config = dict(
    n_layer=8,
    d_model=256,
    n_head=4,
    n_kv_head=4,
    head_dim=64,
    d_mlp=1024,
    vocab_size=1024,
    activation='swiglu',
    norm='rmsnorm',
    norm_place='pre',
    norm_eps=1e-06,
    positions='rope',
    rope_base=500000.0,
    rope_fraction=1.0,
    qk_norm=False,
    attn_scale=0.125,
    bias='none',
    tie_embeddings=False,
    parallel_block=False,
    init='normal',
    init_std_qkv=0.0618,
    init_std_o=0.0,
    init_std_up=0.0618,
    init_std_down=0.0,
    optimizer='soap_variant',
    lr=0.005,
    beta1=0.95,
    beta2=0.99,
    weight_decay=0.16,
    lr_head=0.00954,
    grad_clip=1.0,
    warmup_steps=200,
    schedule='wsd',
    decay_fraction=1.0,
    decay_shape='linear',
    final_lr_fraction=0.0,
    batch_tokens=131072,
    seq_len=512,
    doc_mask=True,
    train_tokens=348900000,
    steps=2662,
    dataset='wikipedia_en',
)
Each number is 50 + 12 x the weight over the matrix's rms, rounded and kept within 0 to 99. Layers, rows and columns count from 0.

# layer 4 MLP gate, 1024x256, rms 0.106, rows 335-389, columns 0-127
42 35 53 37 42 42 53 69 73 42 47 44 49 51 69 52 55 62 43 60 54 57 46 71 50 59 52 65 36 49 61 44 47 49 48 50 63 70 35 67 62 61 48 28 64 51 55 39 45 70 71 55 52 55 49 43 48 41 55 33 40 44 13 68 58 49 43 57 50 59 60 52 33 51 75 40 64 13 54 52 59 39 13 41 14 74 62 51 47 68 59 35 57 53 51 48 49 49 75 65 31 33 64 48 57 40 40 40 42 50 52 68 52 40 49 49 47 40 48 46 28 56 59 33 22 32 52 58
56 61 51 35 49 56 46 29 57 44 54 63 33 54 48 53 40 54 39 41 42 43 43 63 38 47 45 57 65 45 59 55 46 42 26 48 48 59 59 72 43 50 48 35 57 40 37 36 50 42 53 43 17 37 48 53 42 65 32 45 57 39 42 39 32 21 55 59 51 47 59 39 54 46 31 57 52 59 58 52 38 41 53 59 54 33 50 55 62 52 78 57 68 46 48 56 20 43 52 48 42 50 34 55 62 56 54 76 43 67 58 62 49 38 65 48 57 49 49 50 50 57 39 46 66 74 47 51
37 36 47 58 42 43 54 24 78 44 63 64 56 55 64 61 67 61 66 28 58 51 31 49 46 58 45 49 29 49 38 40 55 60 14 48 71 51 45 50 51 42 72 48 65 42 43 59 43 54 37 28 45 54 35 51 45 53 34 37 60 55 67 51 45 59 71 33 64 52 69 72 58 67 36 53 56 37 40 49 45 69 49 51 41 45 68 67 52 61 29 39 45 42 49 63 46 25 67 52 56 54 46 64 56 53 64 51 48 62 69 37 44 65 61 43 61 49 28 48 45 50 48 30 32 53 39 56
34 41 41 55 36 38 51 92 78 55 52 76 26 41 63 26 31 48 55 65 39 56 61 39 48 46 50 30 43 49 59 59 66 41 53 51 43 36 35 64 45 39 42 47 68 37 47 46 52 42 47 47 51 32 45 42 53 48 54 47 58 34 27 60 76 36 52 24 68 49 46 55 64 60 59 65 49 52 51 56 56 54 46 53 59 49 44 72 75 68 31 50 51 50 21 50 39 49 59 58 43 56 39 59 36 70 50 37 32 61 50 32 54 45 53 53 43 80 49 64 52 60 53 50 32 61 58 30
50 57 30 66 45 43 46 37 29 54 60 59 40 46 38 47 55 33 29 47 47 29 21 58 28 50 25 48 57 44 49 57 41 52 34 44 62 47 41 50 38 50 65 59 39 54 41 36 41 47 21 58 47 42 48 41 42 31 46 68 62 44 44 50 58 63 31 59 51 47 50 44 26 46 33 42 66 53 38 32 41 40 43 59 43 48 28 50 44 35 42 51 32 74 57 39 51 66 44 37 45 44 30 60 52 51 56 37 64 48 51 68 52 52 64 54 41 75 52 37 43 72 54 39 30 53 35 54
64 48 66 44 49 48 32 48 37 51 65 53 58 51 40 38 41 76 23 27 25 65 61 64 39 46 54 46 62 56 38 42 41 68 35 28 62 38 49 49 61 50 56 41 53 43 39 48 67 51 64 66 73 60 50 60 50 26 46 55 35 40 58 28 44 55 69 48 59 65 55 72 52 45 41 59 45 56 59 43 50 56 38 47 46 51 32 48 30 70 47 41 28 41 47 51 31 43 85 58 44 64 52 31 46 47 58 44 39 36 49 31 45 52 27 51 36 55 55 50 22 51 55 71 64 63 68 54
52 51 38 47 36 20 62 63 35 59 52 61 59 47 48 32 30 48 31 43 41 30 54 41 54 47 63 44 65 53 35 53 49 49 55 70 41 43 30 75 55 46 66 56 55 68 52 54 49 50 51 51 55 34 38 51 58 45 40 51 58 68 36 64 45 50 53 69 35 84 61 68 69 46 66 47 47 45 62 57 38 54 61 53 51 48 53 52 35 40 43 35 56 44 53 29 43 40 65 52 46 45 47 24 62 50 28 38 53 46 60 71 44 45 52 39 51 42 43 48 58 55 27 54 50 66 59 49
51 49 41 53 59 41 48 40 48 53 53 78 63 23 48 49 74 56 46 52 70 74 35 38 56 54 54 33 72 53 57 54 59 39 47 62 59 28 37 59 54 25 64 27 41 60 51 43 54 45 57 54 44 28 60 48 41 69 51 51 51 43 66 49 47 29 64 59 30 51 71 57 44 56 43 43 31 64 58 49 36 53 42 47 56 43 57 48 22 72 26 48 45 44 39 47 43 29 56 61 38 64 62 20 42 50 45 82 65 55 27 35 29 56 47 45 47 37 46 59 58 48 31 64 46 53 40 45
71 62 49 52 69 49 56 48 30 49 88 38 37 41 32 48 55 41 47 28 49 59 37 63 46 53 26 58 43 39 66 59 39 76 55 51 52 52 49 50 66 41 36 37 69 41 37 52 60 50 56 58 44 70 41 58 64 42 45 65 48 65 52 58 71 47 61 42 45 33 49 75 77 48 62 50 62 38 58 37 48 55 43 47 51 62 47 31 41 42 38 46 49 76 45 56 29 48 40 41 70 42 50 58 54 54 65 60 30 67 51 64 51 70 42 55 62 47 63 42 44 57 52 51 62 22 68 59
51 45 38 60 54 58 41 57 50 77 50 61 63 53 40 34 49 46 54 55 54 52 52 49 49 55 55 47 31 63 56 41 64 56 63 76 55 39 41 39 59 47 63 59 54 36 61 49 57 69 50 47 44 44 31 56 46 52 58 54 43 41 61 60 54 50 66 57 50 65 67 51 55 50 56 69 36 62 37 52 64 40 65 59 47 54 54 35 24 32 57 45 52 45 45 51 58 27 45 27 47 36 31 62 54 46 40 72 59 45 57 59 48 34 42 59 31 31 41 58 64 58 39 40 43 63 48 71
27 29 46 66 54 43 62 55 43 33 41 53 56 41 42 41 47 57 43 64 46 46 59 44 51 38 60 65 74 63 71 32 42 67 55 46 54 57 58 39 41 57 45 39 41 90 60 39 60 45 63 39 38 39 56 46 14 53 68 70 43 51 55 46 78 38 39 53 46 43 69 63 56 35 60 49 43 66 54 57 58 34 39 72 63 46 42 69 77 36 38 63 39 54 43 28 39 08 32 51 39 41 62 26 60 50 38 42 44 45 35 43 44 55 72 55 48 55 53 46 52 45 48 44 60 63 52 46
27 58 70 46 58 45 58 62 61 52 56 30 65 39 71 55 23 32 10 27 26 57 51 60 38 44 40 55 49 47 44 59 52 58 55 48 37 63 49 67 36 36 53 56 50 49 55 54 43 51 51 61 62 26 41 44 69 74 51 61 71 49 52 39 44 64 45 55 51 38 59 47 77 56 48 28 53 41 53 31 30 48 50 61 48 44 40 43 37 28 66 57 39 41 62 35 40 71 43 60 48 34 68 43 45 55 44 42 61 49 62 52 40 56 43 42 76 46 48 66 40 51 54 38 60 60 31 64
53 59 53 50 48 52 63 44 53 27 35 41 32 45 49 45 48 45 53 42 75 52 69 46 49 40 69 39 47 44 47 64 63 52 54 19 27 65 46 49 42 64 69 21 53 64 28 55 53 41 38 55 63 40 46 50 26 45 39 36 67 54 39 34 32 60 53 36 64 51 48 58 61 59 32 54 54 60 54 54 43 47 37 36 46 53 38 62 46 53 55 54 57 75 45 66 41 40 38 39 55 43 33 52 49 38 57 52 49 37 50 45 64 68 82 45 41 51 33 46 34 50 55 32 36 60 52 53
51 38 26 58 36 64 35 49 74 42 53 40 51 38 50 43 56 46 75 46 49 62 33 42 40 59 05 64 44 51 42 61 55 62 66 51 53 63 31 49 53 50 73 69 46 58 53 35 46 55 42 65 22 48 54 30 49 52 51 60 59 43 57 34 30 47 64 72 54 60 54 26 35 19 53 63 66 64 42 50 48 28 61 70 54 53 64 51 32 46 62 47 41 62 39 60 53 36 45 49 54 36 49 76 50 61 13 61 32 43 29 65 43 64 54 54 46 63 45 41 50 64 69 45 29 71 38 74
58 46 61 40 54 31 44 46 50 51 61 47 53 48 59 73 40 60 60 29 56 42 42 30 37 43 61 57 64 53 75 57 49 48 62 70 45 72 42 53 52 66 31 24 29 59 32 42 55 36 50 61 57 53 40 41 30 48 56 29 24 36 55 33 57 72 44 54 43 59 54 49 49 34 63 52 37 46 52 64 55 64 40 68 68 54 46 51 49 52 27 52 60 52 61 44 44 69 67 56 35 65 38 55 58 66 60 56 55 49 55 60 45 55 29 61 41 43 44 38 29 46 41 54 79 51 64 28
49 27 58 46 58 41 34 46 68 18 36 33 37 86 60 40 63 62 47 29 43 60 30 50 62 47 53 66 57 34 53 58 45 73 64 62 56 48 57 52 52 69 30 48 59 52 49 50 63 57 57 34 36 58 29 44 53 42 35 55 31 40 56 39 69 25 54 63 58 65 56 59 37 54 59 53 47 75 54 60 47 25 48 53 80 38 45 45 53 60 39 54 50 48 55 78 63 42 62 50 58 79 44 28 38 55 41 54 40 42 54 51 34 76 59 21 66 57 53 33 50 41 50 50 35 27 39 58
39 25 55 49 45 53 26 57 67 58 45 68 41 44 39 29 48 53 73 52 35 34 49 44 54 47 57 32 38 49 59 58 46 39 32 55 63 41 47 41 61 63 64 45 45 58 80 43 55 44 45 29 32 51 56 37 64 40 49 65 40 66 29 64 49 42 32 40 47 29 48 63 56 35 36 68 35 50 46 55 42 75 58 62 65 27 49 50 59 40 24 31 57 39 66 65 58 40 50 61 41 38 45 58 50 17 39 59 59 62 58 56 35 42 43 69 50 52 50 88 64 51 53 45 61 39 51 44
54 60 61 56 45 69 54 50 34 52 27 47 49 48 48 51 50 40 38 54 40 38 50 44 46 48 65 73 57 45 29 33 55 56 36 70 66 51 35 60 54 40 38 46 58 57 72 52 47 68 27 47 67 27 29 59 34 35 49 58 38 54 53 51 60 44 38 64 52 50 55 63 39 48 30 41 63 61 42 79 67 38 57 67 40 43 62 51 40 71 24 50 63 54 60 57 56 58 52 67 46 56 52 49 52 50 40 54 47 41 22 47 44 53 41 58 35 57 55 29 52 35 21 55 46 68 51 32
46 44 85 55 59 56 49 57 64 91 68 69 65 64 57 52 56 67 56 34 51 51 51 38 61 66 60 42 65 47 68 44 63 65 66 41 53 22 16 80 58 62 37 43 58 56 61 69 47 60 55 41 39 53 45 38 33 51 53 78 58 43 46 67 63 52 59 67 55 42 80 48 58 49 66 42 76 65 64 33 41 42 47 57 66 51 50 49 63 98 40 76 63 75 48 65 42 55 42 36 36 40 49 11 42 52 32 41 42 40 28 35 55 27 36 53 74 71 31 53 65 69 38 56 46 65 39 34
51 50 50 35 46 55 56 55 51 41 55 36 61 51 64 50 42 19 52 64 38 43 59 37 64 58 50 52 41 39 41 49 74 43 44 42 46 47 38 26 59 64 52 59 56 44 58 42 53 47 44 64 67 58 37 59 46 24 45 50 54 61 30 62 57 54 42 75 53 50 44 50 33 53 60 65 49 59 54 55 43 57 51 68 66 43 37 38 57 32 51 47 51 50 38 48 44 39 46 56 30 51 05 47 45 47 48 73 60 64 35 10 26 47 49 43 35 52 58 56 56 72 54 47 47 53 50 45
51 42 49 46 71 37 60 60 42 49 45 76 59 34 39 30 43 64 54 57 33 74 51 38 61 42 48 60 70 61 42 74 65 35 43 56 53 53 58 63 33 42 47 30 44 46 58 25 41 65 50 68 52 45 58 66 64 39 51 59 18 45 54 67 61 37 71 70 27 54 46 46 46 58 46 41 70 50 51 47 35 53 35 58 47 35 29 77 45 35 57 44 57 52 43 36 42 45 59 40 67 30 33 35 43 39 68 53 46 31 57 59 40 42 45 55 73 43 51 49 48 42 49 53 48 54 42 46
56 44 49 34 39 41 54 51 51 58 53 56 52 39 62 31 43 55 24 52 42 71 58 58 69 63 57 51 56 50 64 40 53 71 54 48 55 50 47 75 51 37 68 64 58 60 49 00 50 75 53 65 33 50 44 28 68 61 49 59 33 50 49 64 44 48 44 52 48 55 39 74 53 54 53 73 41 42 71 44 82 41 54 33 52 36 34 44 44 36 42 67 58 53 49 38 87 29 64 48 62 48 42 75 47 68 70 42 46 41 52 44 68 23 66 71 60 63 52 63 54 63 35 48 45 53 41 30
55 50 49 67 55 48 52 72 55 44 43 48 48 36 63 60 42 62 74 46 59 56 70 70 51 71 41 56 30 40 37 42 41 51 62 45 49 58 48 46 18 50 58 72 53 57 65 36 52 41 50 66 45 58 57 44 53 57 40 60 63 55 40 46 42 37 66 60 35 46 43 74 52 51 45 36 36 50 53 55 63 46 64 40 30 64 54 59 64 57 57 59 46 62 48 43 40 34 51 62 46 59 47 48 52 32 52 51 46 46 42 40 47 50 47 73 62 53 28 67 19 46 48 31 45 40 51 45
14 49 80 30 69 57 35 46 44 48 61 54 48 59 56 63 48 70 58 48 74 58 67 24 53 55 62 68 39 47 54 50 39 49 55 33 61 68 46 51 37 68 71 47 51 33 42 40 55 47 58 41 41 65 53 22 39 49 68 75 58 44 33 68 48 55 54 46 22 57 56 71 52 40 52 38 44 41 61 42 73 34 39 37 38 51 42 48 50 34 43 56 35 47 29 47 31 53 46 39 53 54 40 54 52 55 35 52 50 57 54 57 40 37 52 62 61 54 48 70 57 53 61 49 59 57 35 42
47 58 50 63 64 46 32 51 45 47 63 56 45 51 40 55 52 74 58 43 61 49 54 53 49 55 46 32 41 45 59 54 53 50 60 56 47 28 38 51 51 41 35 74 39 53 55 45 45 41 48 37 36 41 45 49 67 29 60 23 55 55 72 62 61 62 51 29 48 38 35 23 56 47 21 44 45 55 42 50 60 59 60 57 55 43 54 39 43 42 41 59 37 60 61 57 58 53 25 55 51 22 55 45 42 58 58 78 53 49 35 49 58 40 33 23 44 32 55 35 54 29 53 55 68 49 55 36
34 47 23 64 56 51 41 46 43 61 52 53 61 41 63 62 51 60 52 60 41 48 58 51 70 36 53 47 55 30 41 53 56 61 63 48 49 40 64 53 69 36 51 41 51 45 57 49 42 51 28 59 56 63 28 49 43 52 47 63 46 40 49 44 46 60 67 49 57 47 64 44 40 66 64 57 51 43 62 44 60 38 61 45 81 43 51 42 53 39 55 54 38 45 61 64 50 47 43 72 47 62 69 38 32 53 51 44 58 40 50 50 36 60 29 34 50 55 62 40 46 55 42 24 55 60 65 37
59 55 31 62 49 60 23 46 69 53 63 37 45 78 65 67 50 63 42 49 55 34 57 72 38 56 38 41 55 37 50 32 62 37 44 43 64 46 36 60 38 38 57 39 54 68 38 61 42 38 63 55 43 61 59 48 54 65 44 71 56 44 56 59 20 25 44 62 55 77 31 61 46 72 53 60 35 49 37 66 40 46 59 49 61 39 47 28 52 72 63 19 45 44 58 39 72 43 60 49 44 55 59 55 40 43 46 54 31 50 34 61 38 53 48 65 17 49 18 38 63 68 58 42 33 54 66 47
63 58 38 46 64 46 32 48 74 38 53 66 57 32 32 51 43 80 62 57 35 57 63 41 51 58 36 58 66 40 26 39 56 65 42 54 76 43 44 81 50 49 54 41 50 34 48 51 52 55 61 74 43 61 62 47 59 51 65 47 62 48 29 43 46 51 30 65 54 52 62 37 45 63 64 41 52 60 49 58 53 48 47 47 75 66 68 53 50 46 72 45 53 60 37 78 54 25 48 39 26 17 58 55 47 60 55 52 51 47 42 46 49 29 61 49 48 57 40 56 46 32 20 60 50 26 67 41
67 56 36 45 74 58 39 40 52 33 62 62 33 65 45 45 66 75 41 64 43 50 40 55 41 43 37 36 37 53 74 56 45 57 37 29 55 29 51 70 41 49 32 54 64 53 52 44 40 48 42 69 49 42 39 37 37 47 50 54 17 58 48 73 51 37 81 43 47 35 43 52 51 45 44 42 68 34 44 42 69 54 41 42 71 57 53 47 41 41 61 37 43 68 83 44 39 45 43 30 38 52 33 34 47 39 56 55 80 42 58 54 54 58 49 58 44 58 64 62 40 54 39 55 25 52 56 32
57 53 41 46 46 42 54 48 59 54 66 61 47 38 55 34 55 48 74 57 54 46 39 81 44 55 60 50 37 38 61 78 51 51 54 58 55 53 38 65 61 43 56 81 47 66 45 26 72 53 54 30 49 37 44 45 56 47 53 55 31 50 37 46 44 66 44 52 52 34 29 46 50 58 53 44 55 38 60 61 28 34 63 52 43 41 35 40 66 53 51 64 44 59 45 42 51 61 56 37 40 32 44 59 62 65 42 44 53 48 49 51 66 57 39 47 61 65 52 48 43 59 55 50 52 69 31 49
56 81 55 54 52 66 57 54 52 62 32 50 44 26 37 56 56 27 71 59 43 37 54 64 42 77 21 39 49 56 55 58 66 66 48 59 34 52 40 69 41 44 52 60 36 68 39 52 44 53 66 63 38 50 55 39 45 50 65 52 33 57 60 60 44 57 63 81 47 40 42 46 64 80 84 33 40 35 45 51 24 33 38 43 53 50 41 58 55 52 66 19 44 44 59 51 29 44 72 51 60 53 51 87 48 63 31 65 56 52 61 50 53 34 56 48 53 36 68 50 61 54 16 46 57 54 55 27
69 46 42 66 55 40 37 64 39 43 28 44 60 55 58 15 58 57 68 52 55 49 71 54 53 36 55 45 51 50 51 49 62 46 54 43 50 54 44 52 67 48 70 46 66 45 71 47 48 69 49 68 25 50 51 51 80 48 38 49 41 53 52 54 69 56 55 43 45 41 28 24 28 55 46 53 49 54 66 61 43 44 43 53 44 34 71 28 71 26 46 72 55 49 33 37 40 65 29 50 58 40 59 36 51 52 57 45 31 43 55 55 45 58 67 63 48 52 50 57 52 48 44 54 30 53 62 54
63 46 58 34 42 53 51 65 54 43 50 40 37 38 65 53 49 46 56 70 54 57 73 50 38 51 42 35 50 34 43 67 55 45 41 47 72 52 48 49 49 44 55 48 68 31 54 53 51 73 43 30 60 42 38 51 47 69 37 57 55 39 49 58 63 53 38 31 62 31 67 48 32 44 53 52 38 38 60 28 58 46 50 51 74 68 44 55 31 52 47 64 39 53 49 46 49 32 46 40 47 63 42 53 55 39 55 55 44 39 31 40 66 65 51 54 48 69 64 41 54 25 26 51 50 60 60 37
28 48 52 55 47 53 68 47 35 58 65 64 37 34 56 77 60 57 53 51 48 48 51 53 38 34 54 49 48 56 44 63 38 50 51 64 47 50 55 52 66 48 72 45 31 55 59 58 40 48 51 58 24 36 43 57 54 33 56 62 47 37 56 50 68 28 53 32 54 32 60 36 58 38 53 68 28 52 49 41 57 45 51 61 58 60 52 40 30 43 25 56 88 57 78 43 52 31 41 46 54 51 57 19 49 52 38 55 58 37 63 42 39 48 60 73 67 41 32 33 47 34 57 58 56 52 39 58
45 24 64 26 68 70 39 73 46 56 71 74 61 66 62 43 52 82 44 34 41 56 66 51 79 49 50 50 63 30 58 53 64 62 56 35 54 53 39 52 51 62 14 41 48 50 41 28 31 37 37 64 51 29 32 49 44 51 49 74 38 37 54 55 68 45 65 63 47 52 65 36 75 43 76 35 72 63 65 46 46 61 69 56 57 44 42 55 50 64 21 70 51 94 55 38 51 46 60 38 54 75 55 65 57 44 39 52 62 24 59 39 46 37 46 48 47 44 24 48 40 56 51 29 52 53 46 54
54 47 41 82 39 40 18 59 40 61 50 72 47 50 45 53 47 57 57 38 52 38 49 53 59 65 60 64 68 32 59 47 48 52 73 66 55 45 60 62 71 40 38 33 44 29 71 40 53 53 65 43 52 51 44 61 45 33 43 49 43 54 53 60 49 40 85 55 59 46 66 67 43 47 54 50 73 32 61 42 55 53 68 39 49 56 41 50 57 71 46 54 35 82 67 50 57 55 26 55 51 44 49 37 46 43 48 47 40 57 65 38 66 57 48 52 86 74 48 60 59 37 46 50 63 59 48 53
69 56 79 51 39 46 58 41 46 56 63 47 58 45 34 53 40 57 37 50 41 32 42 44 60 21 54 42 61 53 60 71 55 71 57 60 51 51 46 65 45 52 55 45 56 68 47 61 37 54 46 64 64 38 50 57 72 31 48 34 54 57 53 36 61 41 62 42 47 59 55 45 45 37 41 37 63 38 60 61 52 26 51 54 59 48 71 47 43 32 56 36 58 30 54 52 34 56 35 25 64 60 56 51 53 61 48 57 38 61 65 41 50 32 24 45 60 43 40 57 37 53 58 69 44 54 53 58
57 60 52 47 58 50 39 51 61 51 59 38 64 49 16 57 60 65 69 54 41 80 43 46 98 42 53 52 38 48 62 47 58 54 43 39 54 56 43 55 49 58 52 55 58 52 49 27 30 52 28 67 37 35 54 52 66 39 47 48 33 71 58 64 46 42 53 57 48 75 53 66 50 54 69 50 49 66 55 60 65 47 57 41 71 73 42 53 42 48 70 50 32 57 45 45 68 41 24 37 46 23 54 53 65 51 35 58 35 57 37 63 45 63 37 67 57 42 70 53 52 51 29 60 70 35 27 48
49 39 29 67 60 61 45 37 57 24 46 61 41 64 50 54 70 44 36 49 43 49 51 72 57 64 46 42 22 41 47 55 41 69 34 57 73 66 39 53 58 50 55 47 57 37 50 71 72 49 48 53 72 34 28 60 41 73 53 51 39 26 54 53 34 38 57 54 53 26 42 77 48 61 56 34 48 38 46 47 47 33 65 53 69 65 47 53 34 64 67 66 39 40 81 59 56 38 58 49 49 49 54 43 61 54 55 56 66 52 44 52 26 29 52 60 41 45 57 60 60 57 55 70 58 51 33 43
31 47 53 59 40 28 56 72 60 49 50 51 60 49 49 37 47 54 43 35 44 48 49 53 51 23 61 27 19 61 51 44 46 63 62 62 34 57 54 53 67 42 66 44 55 65 31 54 46 56 49 59 45 42 32 57 57 89 37 49 57 57 79 47 46 60 44 55 39 66 45 28 18 62 32 50 62 61 44 51 68 49 64 60 45 61 38 56 71 33 52 23 53 49 80 44 34 78 45 43 72 40 63 37 53 46 37 45 57 57 50 40 44 48 67 56 62 68 66 68 41 64 39 50 54 59 54 54
42 28 67 35 38 26 43 21 37 54 50 45 27 75 38 27 65 57 49 44 58 40 41 60 44 90 54 43 32 63 43 36 61 50 25 59 56 46 36 33 57 66 40 59 53 47 70 54 45 68 52 50 63 25 45 53 58 59 72 41 51 58 37 61 45 41 70 45 48 61 58 57 13 51 47 55 49 59 53 48 57 46 45 70 59 66 38 42 42 61 57 55 67 27 34 63 30 64 56 51 48 48 50 42 43 37 53 33 33 43 36 55 53 49 61 50 61 36 53 61 26 70 46 35 70 57 48 52
32 61 51 38 51 58 40 39 60 49 57 68 56 53 51 56 64 51 71 47 36 50 32 53 44 61 47 42 31 37 47 42 39 68 30 54 38 48 43 40 34 53 60 49 24 44 55 79 59 60 47 39 49 64 54 35 37 31 64 29 56 55 39 44 48 65 47 45 38 49 47 50 65 51 50 56 34 44 67 60 53 56 38 65 54 73 77 60 48 45 51 21 61 46 61 46 49 36 47 40 34 59 46 50 43 43 36 53 27 48 28 60 61 46 39 55 52 46 51 37 41 65 59 40 43 69 61 45
53 34 53 44 38 54 57 42 37 71 38 42 44 48 45 40 31 34 46 40 40 72 58 53 73 48 63 44 49 47 42 58 55 24 63 59 58 46 33 58 72 52 63 50 22 39 44 39 62 43 40 70 57 44 58 52 54 24 40 51 63 32 50 73 75 40 40 77 33 47 54 19 68 49 50 41 61 42 48 31 48 57 39 44 51 34 59 45 60 49 65 53 55 58 49 58 49 40 39 62 66 64 48 46 61 59 58 39 60 49 39 49 71 64 29 49 27 63 64 62 56 49 54 56 50 55 33 41
58 56 38 55 41 40 67 44 80 08 51 34 41 60 60 44 50 55 59 30 33 55 63 57 52 41 45 33 47 43 68 52 53 48 60 37 32 60 25 71 55 49 33 60 51 44 44 43 33 53 72 40 52 26 47 35 31 55 49 54 52 57 51 53 59 43 58 27 37 38 47 46 40 61 62 57 51 83 69 57 35 35 43 47 53 20 33 45 43 50 50 49 68 50 43 68 44 27 56 34 57 56 33 49 77 45 42 59 53 43 44 64 47 49 62 20 39 43 59 33 50 44 55 42 87 56 58 74
47 66 63 71 43 48 50 53 35 50 39 53 51 16 69 50 57 49 47 56 46 28 40 69 52 51 50 44 24 59 42 60 27 48 54 41 37 81 48 40 58 39 57 59 48 49 29 71 46 47 46 66 48 53 55 82 52 76 40 79 44 32 52 59 59 59 58 51 75 65 47 53 77 60 40 42 55 37 48 33 72 51 50 45 38 65 55 64 55 31 45 39 55 67 55 54 36 49 58 26 26 34 36 47 60 55 50 46 46 59 53 59 48 49 38 46 55 49 54 33 30 57 47 59 60 55 46 38
50 40 58 45 40 52 62 75 42 21 50 35 73 52 46 38 32 62 54 50 63 46 63 50 51 53 50 43 63 31 48 57 48 52 40 37 30 28 49 57 29 55 55 37 32 51 57 23 40 52 40 48 54 50 46 39 45 60 33 53 40 65 53 53 51 44 45 31 51 62 48 48 55 26 70 39 49 56 65 60 54 20 47 64 69 51 72 50 42 34 49 51 49 64 66 51 55 50 63 46 59 59 44 48 58 60 46 49 33 56 45 41 72 42 19 41 72 55 62 61 74 43 42 46 59 65 55 62
37 52 50 57 46 51 56 43 56 18 60 44 73 62 53 61 70 43 46 46 59 31 24 60 60 40 44 27 39 51 57 29 35 41 52 43 64 51 39 56 51 42 53 57 34 77 40 40 50 39 41 51 37 49 45 67 33 58 41 54 47 51 57 38 53 56 52 61 78 57 45 69 50 55 75 60 31 62 37 30 58 53 30 71 58 41 48 62 54 57 60 63 44 55 50 43 60 43 52 50 56 52 42 44 64 51 53 66 66 23 44 45 53 62 69 59 50 51 50 38 35 59 42 21 24 59 29 42
42 45 49 34 55 54 32 28 49 38 61 70 49 55 59 68 42 40 46 53 53 25 46 27 43 46 64 52 55 33 60 52 33 48 48 30 65 53 48 66 46 49 62 72 48 40 69 47 49 32 41 53 38 41 54 54 65 64 46 60 45 50 45 68 41 28 53 56 38 44 64 42 46 45 58 46 65 42 76 58 63 31 42 42 47 60 26 55 47 44 52 52 53 46 67 17 51 63 49 44 37 47 31 45 66 58 54 57 67 60 61 25 56 70 27 67 77 47 52 53 65 76 50 43 27 31 46 35
36 49 47 44 50 56 40 62 36 32 33 66 47 54 60 60 32 43 66 42 44 45 44 37 59 23 58 53 63 49 58 50 43 53 59 53 60 25 39 44 34 71 54 55 63 41 53 67 58 52 38 32 56 67 52 47 72 46 37 44 62 48 48 36 45 36 53 53 34 65 49 48 48 48 49 59 43 44 47 51 25 50 33 55 30 44 41 32 33 57 49 76 56 20 50 43 50 68 57 46 24 55 51 55 44 59 49 63 52 58 65 54 50 45 59 60 39 42 67 58 63 69 55 57 61 44 39 41
53 39 45 57 33 42 64 52 45 57 65 41 37 39 67 57 31 51 51 49 51 44 30 37 42 34 47 51 47 51 77 58 44 58 22 58 41 60 36 43 72 37 35 38 51 36 73 52 73 41 67 67 29 70 71 50 59 67 46 72 32 49 56 33 57 56 50 32 43 57 49 62 53 62 57 62 57 61 35 42 37 39 44 34 38 34 39 72 29 56 53 37 47 47 49 33 51 53 58 46 44 59 62 58 67 68 50 50 49 71 63 61 63 64 53 46 47 27 52 60 51 57 70 51 66 62 45 37
45 47 63 43 73 63 40 40 38 40 52 31 48 41 31 62 54 62 53 57 51 58 46 49 78 60 49 53 44 44 25 48 60 64 28 44 68 34 47 45 64 80 50 61 63 49 47 44 59 63 47 68 59 36 48 63 47 66 62 12 63 47 44 44 39 51 57 59 28 59 60 33 47 48 43 58 62 63 79 42 51 44 37 36 43 48 59 35 58 57 54 49 36 50 46 43 32 64 37 43 56 50 51 44 44 32 59 67 53 38 60 55 41 66 54 50 58 48 59 74 71 58 46 31 50 32 70 51
74 39 53 63 50 57 72 42 58 52 60 77 70 57 49 50 54 38 65 57 34 74 51 56 36 44 63 53 39 52 52 65 47 49 37 49 38 87 38 56 27 56 41 47 45 60 41 60 55 41 56 47 46 44 46 23 53 65 15 75 67 49 51 56 44 52 41 52 61 46 37 53 28 64 54 56 60 60 51 47 74 27 75 61 55 51 46 47 55 57 38 59 66 48 55 52 43 62 33 51 41 47 34 57 56 46 37 41 66 44 39 46 40 55 70 48 40 48 67 58 77 40 47 40 67 63 52 50
50 29 30 51 43 62 55 43 57 45 58 57 60 55 40 54 37 54 67 49 63 45 52 38 59 56 48 51 37 35 66 36 29 46 38 67 36 45 47 54 35 42 66 47 40 24 55 55 63 44 58 43 61 35 58 58 44 48 32 57 56 69 27 66 32 35 51 42 53 43 60 57 49 49 55 50 49 61 17 19 72 33 41 52 55 52 64 43 42 34 58 42 53 50 58 38 47 46 45 58 50 59 63 76 58 34 46 52 70 50 37 60 57 60 41 68 66 69 50 26 50 60 61 65 51 34 41 52
67 43 60 59 62 54 30 67 53 48 46 44 37 50 35 36 58 69 40 49 68 43 48 35 40 52 41 36 39 48 46 39 58 42 52 49 55 60 48 50 64 50 56 34 45 67 52 46 49 36 51 49 48 35 62 59 54 45 53 31 38 43 58 47 65 51 48 61 85 53 65 50 66 51 20 58 40 47 52 53 32 39 54 67 44 34 66 73 52 63 66 67 45 75 47 76 53 42 46 52 57 74 56 67 48 67 44 42 35 55 55 49 42 31 50 51 32 65 48 65 45 49 43 67 38 47 46 51
42 75 53 57 45 36 29 67 48 58 49 58 64 52 58 31 62 54 38 54 37 65 61 58 74 56 56 24 54 50 52 97 62 56 36 62 61 18 58 47 66 64 65 16 29 70 45 49 57 41 50 54 77 48 51 53 60 43 50 22 38 47 51 65 71 53 74 35 54 62 56 60 26 49 50 64 45 43 53 42 65 39 60 45 39 48 57 68 44 28 62 51 16 69 47 48 53 57 56 60 55 52 55 53 68 50 54 44 44 49 69 48 38 40 38 31 64 38 60 42 55 47 59 41 54 41 32 26